From a checkpoint of a small transformer trained on Wikipedia.
Architecture: rotary positions, no biases in attention or MLP, untied embeddings, normalized queries and keys.
Each number is 500 + 40 x the weight over its row's rms, rounded and kept within 0 to 999. Layers, rows and columns count from 0. Numbers have three digits each. The size before them is the row's rms in percent of the matrix's.

# layer 10 MLP gate, 448x160, rms 0.114, rows 314-340, columns 80-159
104:450484523442508501486574517437481438528480550507515403533451460510513490448475479497566529588459526549482500516496439525510585435455493396494503488436558530491474490506497473501497513530500551528555481468479544465472523472479573429484560535
099:490563458525517538433548392477513440481501491564528434523499456458466531498508563600543486549392553407522545567537499546491549552501464424468434444552518437555464498583482513457468486448537472502563487464478528491421477556505524500488473513
099:511530516522438536442499482498469528491449555508488535459481508496517473515523419484559509493495518468549505549410470498546591494445529446450519476524487480457432491532489502474452502539543466608528452590529474549475491542435501563479513527
104:514487524533433475471530501467486488490453443439472457476517443490487517508459509538499499530493452518499551468556505521506452494490512444513475450419535498451562568499413514512504476485508484468606495496483474526527534482470442501547502528
099:595476538545372497473569453512463479477511519465498460471476508480464503466465478459479504510555474495435491526505542514498528468527488553553484477432504521534523496515526605532431411499482455425471511507535466485567489517475466502523545454
094:533421481509511484457563423508565568483494560551464480470502551520504529497453523486507567506535451403464550518461499528506602501422534509460485537529453423508474547497587485526440537505501421548518543498475504498502515549493525466509477474
102:478521486511498552469465467575486479499508538545532508544426532445518463456451490488502582497507481521536451530450490449560468450488461465522523508492514541522478500506507470466546525507477453514487483522431483457484463595471455486498527499
108:457558558532502513462516526461494491519547453452489485543506445510453532517481531481511437438554489514514469483585457467467450500497460455489500475469504535499526520561462532496515529525508451550484579440464456503450516515501439495466476554
099:488574485522481487410468541517515534498510429490465503462463491557477479478514511465536503513455574492472521470408472529440541481440497509566462549576525529461517508537458518528501539454590481507532552433510497473516547485474485512449569486
101:449545405486512437455472485459513538433429460502511477440494457472493486427427518459505499515449490537584510501532545481521492525494503437485472482508539487525466499504478532501533456520440513447475422468476516456590459542495580498410506480
106:446525462495577503511522529459508452495428452452487586440495508437469471493484421528489550517427532512499491532551425506527497447541511474501484453508468582528498532576556522505479520494620504475446536480427515522481428487471539474502491591
104:494443454446437397608517479526558480509515489461443486520553457483494480490554531448514518462486539498530500496498468468507539537533503426465459491416523511486448435452430454518421523531497487509499534503478458520439475468453489459487545497
103:491515452513594499534607505488602544490488542524534490525497491503493468499476513444582505516423511509520439502526474538438506506460463518567524487488576548499510451453465507640528492503520556471489514478524533596538445508465496447477499447
107:420521587546443578499494554539518501501555517508445472471479506504562467544495539460539532473495462502467508581523469483479555511446483577499488542500602519522471479459525531408493512567532506524515534515499518511503439506473514494537500434
100:466470472464546501421457496503460511494459545510511457593446473496526576469473520479485522534512533428458510543505336489452499446488508494457444491479497518508487503499475529451454483505494458516533521454518479497462496465476543533416545472
101:455467567457580431442544482441468515469463495473548533479470484469504477470473498509474509511425514492507489457445465455528515488588509545481481437478532544479525499548466501555496465498475505495494453481534554519555506505452513528475527476
096:536519556475494509477529460498526537469488489556467434470546494487505536495511451519547484534590503474486497504491515479548496518474558468476522525537417497504490464506544517452453535530543468439497518443527573478477532581413473524488534573
098:509506539520508569436548477466556486506472514558468534489494574545438471436548484504429542499423466461522466477482508503496555450438525482576526441490522534496515426448486471510491489565457539487472570513467487536419541487509456534474565448
096:528516501504459460535459457437497462480542504559507482491500553521490485520446495454415567610446555465536465470531478461483436467474462451463468472429497483496496552619459545450481519535517577515498503499502599496499494488498545480478506534
088:599483464490516464554506485465535554524547546456419466625476513404502539528473502484459487518459473509439590468559469468513524468504487482457522513544509497480442420572617505570508531516557489506486488467455491473478476597521489563523536473
099:426513595406528567508531490518533530531495475585523470532451460444486529514508530440518450515505458528495501490478513581443493546524531490522495392488471507484562514508453501553453511569479438514499528503449514464546505524466499588485482506
097:468493528488499455441531498423521450482490404534508550483517425522518474413507488489406477461498466455512530539476496562554560488526523486449493515573443510509568455478474486544483518575483520576462487510453508504557505536556464457490499515
099:532470534510482477496444477506458598508500478559518565475513524431578467488503533519525443559464506547534475493460475448472427590487445493546535429462463456464533514521483478438467599505495519450499474437449500538473521552496534543529498504
093:494425491483450500526529506516443431524468511454483575455510494537547467483529373582490483466498504485472551460462468509527445535436545539494543432421492461478557484551490494517466541479509526550574431464493545564426450554486441424493575479
104:535469516445517474573521579509506465388415569501503489449511496563457456583547509527516505482439459528463498572538545492486454429502518505549443510408474472458462490526473517484477588515466474506507566529473472576517456554468525484445503574
100:523559545542477472501479535506518489592544407533596470472527486397500554500483524511521564459477478484593536525430472653478475499447565590542521483572566503459527457482491445503533449511537514475521445519559495500501515531492493528486543495
095:521456520463532514511528551559565451478477447581472496436510460401449522465514543504471513470551425545430497524428490515480540448494502489524513468457507525473521500554538470523466519516443520582459427511460542502545495501467418566458524522
# layer 10 MLP up, 448x160, rms 0.119, rows 314-340, columns 80-159
109:496521520443474456538483508464509496541463466510611552506568476480507471496507551486555548548453492533462501515522523475514478351478485426587419495470597559532463491592469545489495503422532518490566525501466547506516471475546538520504494479
107:504578491503470474475495523537483529471524458525519539449546502485520504549461509510536531524483573399500460487510501501511488438532520476457523448573487460473421503514499510576451525536513457543486519579525457533454429426510535414494452531
106:471551560483543539569553465477510450519511553557506544569526493490553432453473522490485523542494514502517466480525513388449543437525466545534496526514527549518486481495564425593525490505532477436457541503520524450490536493488467476488548533
104:504490597580454521495513499481544505446461495566528454482471524514513479480432505530527462502516504519499475445499551490506490530537463419518515495557516516551447429516503583493523508477491508490435617504520479521495543468519491469419476508
097:430507473494532452574494544532445508471539498493459515491538478514500450553472503484523489553509399457504515554533502477479476492553516552493431527504599515532529506515528519534442469434490547484474485497495475513511551524564433535483503507
096:508511506546407497540501487505600478453498526469528511555529489517528506545518539507465491511513451533489572450550497458431472484479514538513483461511487505442531525549459477489543402531530519559468510545571498504464519568478544411456424485
108:492576509476483477524547465467465459454460509506525572503489592485562487537602461539478505544460449474474575465493496487586502488583445501421522475520435483461514371505522542540492511548530548536489497461483525482481534535471513496488505488
108:472442472505434411488523522462513511485473394439533490536513495443540495492542520607566454483497472493467461546529491502403496472471496501542474539544543548542484442486504465478539557555502497544468539498465472554416504492530469469503543495
100:477494394526451449515479566601519455511511472548601492488565464523560480464502469531536581481504463497495481502511501522545560539488517523456459575434473462533425489459505466532453469474520547523505521415505536448562504519489543446467520502
101:534464498574536503467536513561505464504373481513532515550506444409461518481536539486428540461514483510515537493497380531489519501451476549485460536550504447462511435493527541500498553423469534433521516534544491501506478501451447553492472447
103:536491485429532462480461473495497463471524534448502528510487541423538559511496468466569511502496550427530513540456431526413499541534513499495539524449501548581558497537482518551498514470504445503485519469457502540461453512421445528544535564
097:521494468470348500500430522499429470455572527505539448488567470488529522475452522519514472501503602467456455486546482463512467501536492503494553469478467488538531426476540470459456445531516544509542403477569533550509534501505490540473407525
102:431421457474564542501604540600496548448438437515490513488480480454537538514531489477500522519437471390443502505521458489421518474473521513486455466476502448557541427486506554472465485450559474510507485522500483508504489490527521537458487575
099:565465542539469455517462535485634479472489487513459562494471478455518489465474544553461446430562455510477454508520464480493572566487495506492508534485554504396552495458421454505534477538482488501512512547500500575611401518491466471536418523
099:502553536514496458520489521541491528498454513439457496433514489475483510477492580527482483519501471488533539517523472442481482578428492460454484545508567475508490416511462556438502496437555485509547501485478553504467456515499555546547526549
106:488471600521560590493507554569523470525539515502547465441548521415508570509511503462494475468463485560452469528500528479455489541475511564513549493465515484501428548506502523457569460550502460521515483517539508480492523400527524522561463478
094:445480453578506485493509483513508537416515492455533456498484495488440502440383529570489454449458495563461503550475525491504467498517478505515489453506536486423479465586526504493483506507494499528417486408467500528537511524431470511442472547
100:490478460481544461452518458521457457458517470516480560478482452594576456514518510491489497548569504541455516483504488490456492532539526501511510432453424484565473534497498515522493496522500472460503541440464474484600434496569519492480397507
098:514482481459481545518538552541507435519492542531459492500585489527474463474507477554553469540515497454478491591560506462520431473533532476515473495485480441423496458456497474464430513444490457506421551528551565486465490531517495448547528538
090:446440525548496517540505522576520491464419417434529494509521484493443455531499498475492445485432445421508459495508491525508466449491495468490525535467500485554546591513501479521476514539499426501503497546492490496495500452461510518511539540
100:492536558482440497494561434577455505506518545529515431505452507470531473561490521526539484491540569546488502468452524471396541459485510518481490520448477498480449539514440413525555520505526477507519501511516450450502514475464445495452596508
099:470537449509558505492465518494450517581565621535463470537469559525423484495484467535507504477495530520442463521537523514505461448480480491532519561522505516524467555438581457473490502543514505486491517569511585513470536521484481419450574531
095:502488483548517494500505533527519495513461532539558513509460504504465492510472512489466457448453495566505476534469428569457519552466519585510434522435464469472508415563468448529425523478524603479484523509462551464503496496509489485499517566
091:515474506422474468553533468441440496531491510554524522470496499508493445447439462464448467533480541494541493414500516481513532507556522504507517499441543491513452403512520490497544472630531529480475536443501527529499465591513538487564492555
096:529517514551518439490484512528478488468535470436473506504495538542439496474463497488546523496522527489462534426524525477516518503531538518524435469520413500494493353405498506465448559493441583491482515485516473462495522472532490476497538488
099:490540516442491533560540504489505474487492575563485529546525521463505462471520556578491489516456458498565503509483474539477502452485534506475479524500439549505511435472500481499458478486465465486454444472505518510479435550533552507469478571
102:486498479542491481465487527526472522439537499486441504529524490642514523469454463482522510519487478526553508476564546490519452494482475531464470535501521422508454575435465389489503512505513494535521484476502380463583567512436512516568487474
# layer 10 MLP down (transposed), 448x160, rms 0.0805, rows 314-340, columns 80-159
101:469453550470502498526510463486551447488468488436539480433531554484531479488574530546540530472481491499499496539559541471437508494504446523585465574509444545581496476486465550551571503421533537415506505495508471578452518489491502542478522433
105:489546452503455512509491446526496518481533534484524381455519548491483558532463470508530497496492515437471557528517469483511562500486573439605453482543443520486443558544542501491427445610505529532495482550540512512563542515543485470455529536
101:497476517518531513498479478554530593518489558590466465579552534376491474463541503478503540490506442508467441457497519442536511481567496382500587501554464577471562481550478483587521517486500487484517572484469494503502571510486454495427468539
105:464525531615452491553482461488476508524585468453499550549519495499488491426486473489541516534542554505474483524446582562506538551514490410482520490476502504515537498454507511517519455520403461489489486479441466490434471543518499488474506506
098:516510504493506492445480521466475512485471475509550526431510532509532466454536457583528542525509442498491530463522515563574490448459505569483588490456515494535462526477431531442429469488535536473501538514496529478564556521526459543524601586
094:502465463457461503432456483485549567563498494560453470490478409518509461503512460520493586573457481508438512541481493395470514549466486540492532479451500520422443497520546474475505534464513507535478446512490520511568523461484508514517491593
108:488503572535496543547550483467490476530517520501454560529481472487397521492505539541515524473454509424495475496454495505580591493510472438491477535477401479441523502553450538471460469528391511517505475484513497507499488474534514434489495491
105:479526432514600536507485475475475482565526502511490585474493443422462452509497472495479519557566404522548452481497492422552563491518495502471514521489557498524577432492504505477512448547456550494493487507475581506530485528576558516440516480
100:501439489452385500489443515472546552488486545537549456490515492455462518461503493522519525529464451482499506532551535577546469503532451497530551501548551480616517451539522459486528526537472478544512474501606509533555436506498478518475509472
100:476503539510485433496476471557534452515490545489495471476522482489471491402481534560506489463560486501515434469507451503511507481552461407467538484523525508518454474509402464484476514495525592486523524542545488491483565465546536479577487433
104:506587433502518472473415546456512492474486472399568490494532460595554503576492483481469571528447489501452502464485530487549464503428541452532465552446488494459506416518380481527481500523484493514430507483464502522517524556485530500528481546
097:430514477507547518526491495462548509503486490539418461481515462564515511476532530457466576526509487556560519508453502492469534514448535542440449516542525502480527504502461479476507468550583452563493463456508496545469447433474459477517502503
101:492519523502471507569452411541513488483505487486526458526479530436461521491545464558513553498504500542471488495526450453527538516500461496530508590496450453511476397541412468481456477484441537466464536473464499470512423478484612563475513530
101:554460464522480514488505524444466526516481479504532482481499482523509439474446474612509443512531510444528548497405492433477499463506533505530469497503524494516528533531497538511476427493462486480389521498521474559562514546435557557473489550
104:469505550542553514467536517534465552365485537486558576494535553506526452515515514566467565499486468582541491441504584566560496545559521525474508455511485461529495516469548508511488465511496505495521448525526529426539546443495461525482535413
101:577401530584507480420528531557513527494515479477567482462428497570538489432467579444526498517560565492570457560490473507488443593554493523474552530505528490497414520468460460517533552533572526493536574546449481487543547507526490473513479489
097:484505509511487474496553452525553551507415497553569519572452578401494533497540530504492513485476488534512425471477443470525555583531561496457549462461518469547512558504496507460499403502488560458489594532438466432498506518514462502486444537
094:527524447548432510491479554523578601457538479439485533446476464487535572460534547467516558507486514545577527449495467425504518452463501540508506507559469508514507517505491499491510434497514483453457493544476456496500475485540515498543533492
094:530502532483542485435554485494527548517502552495499469416471476447464469532452511478497547533555479472536514504503503487553492493444470504485477550484545453522474554574480499546516576474525521435532522462527536488532478514485448518513501437
093:495507490442529466507489496456429532559492486496581489545489514541580477524504598495487509497427576467435427427597489485520474464466523502513466561481514489479476535525395441496419506492526515480446432454529540546513580428522505500542568568
100:493525499527518471514533540510520513516498460462419486546439403396506507499513485484496464438452481492535500473488452525457496524440456582542507508472538484541503491501484527456474382509501495484555516518472540473539498563482482486559447462
095:450504506525524568496449484516477516431506474519514497512496461534458521422552557484491452518454581432383552500462514546475556461541490452460497419530461522474539488474498488520485507503445504536505480499568451541484475521557585446520472504
099:436475533539471571498528491510438375450500517514450536475494498506504534466484542487507601494608467573473489476498543554519525483416449471422525569480493433464535499552461506487464561492532456459519474490479528461513507483526482485533545530
099:433508487472562507478432532473491546474500484527545537544512502508431505472520567464515488581536436494494468526476490525509528508558444433513421578582512491510526505440491498481528511476496509499486508535445534423542539449450514582481479558
097:521457465518557553473519490519565458525497488542535483519555451575527522530484475500535535547501482504525538433579469537554577498495430451503576476493536515590424481545451556522499498576463518525492486567504558469501494410534474482524494531
101:532528486480536510517418515485576428528492496525553425486447491571445525469497406422546549564518539521474490476469499548451451504517457475528543475490533525479493501585529460531523514535510549485472519454507416486536521474416504486503510529
100:482496525476502524495501488441506542490456514412499526515571560495500448438492508547473559469480448506446575466439506545452464508464497501552514501464495464512509472433518570438482456500528514565487503527465512540520567468453549498547463476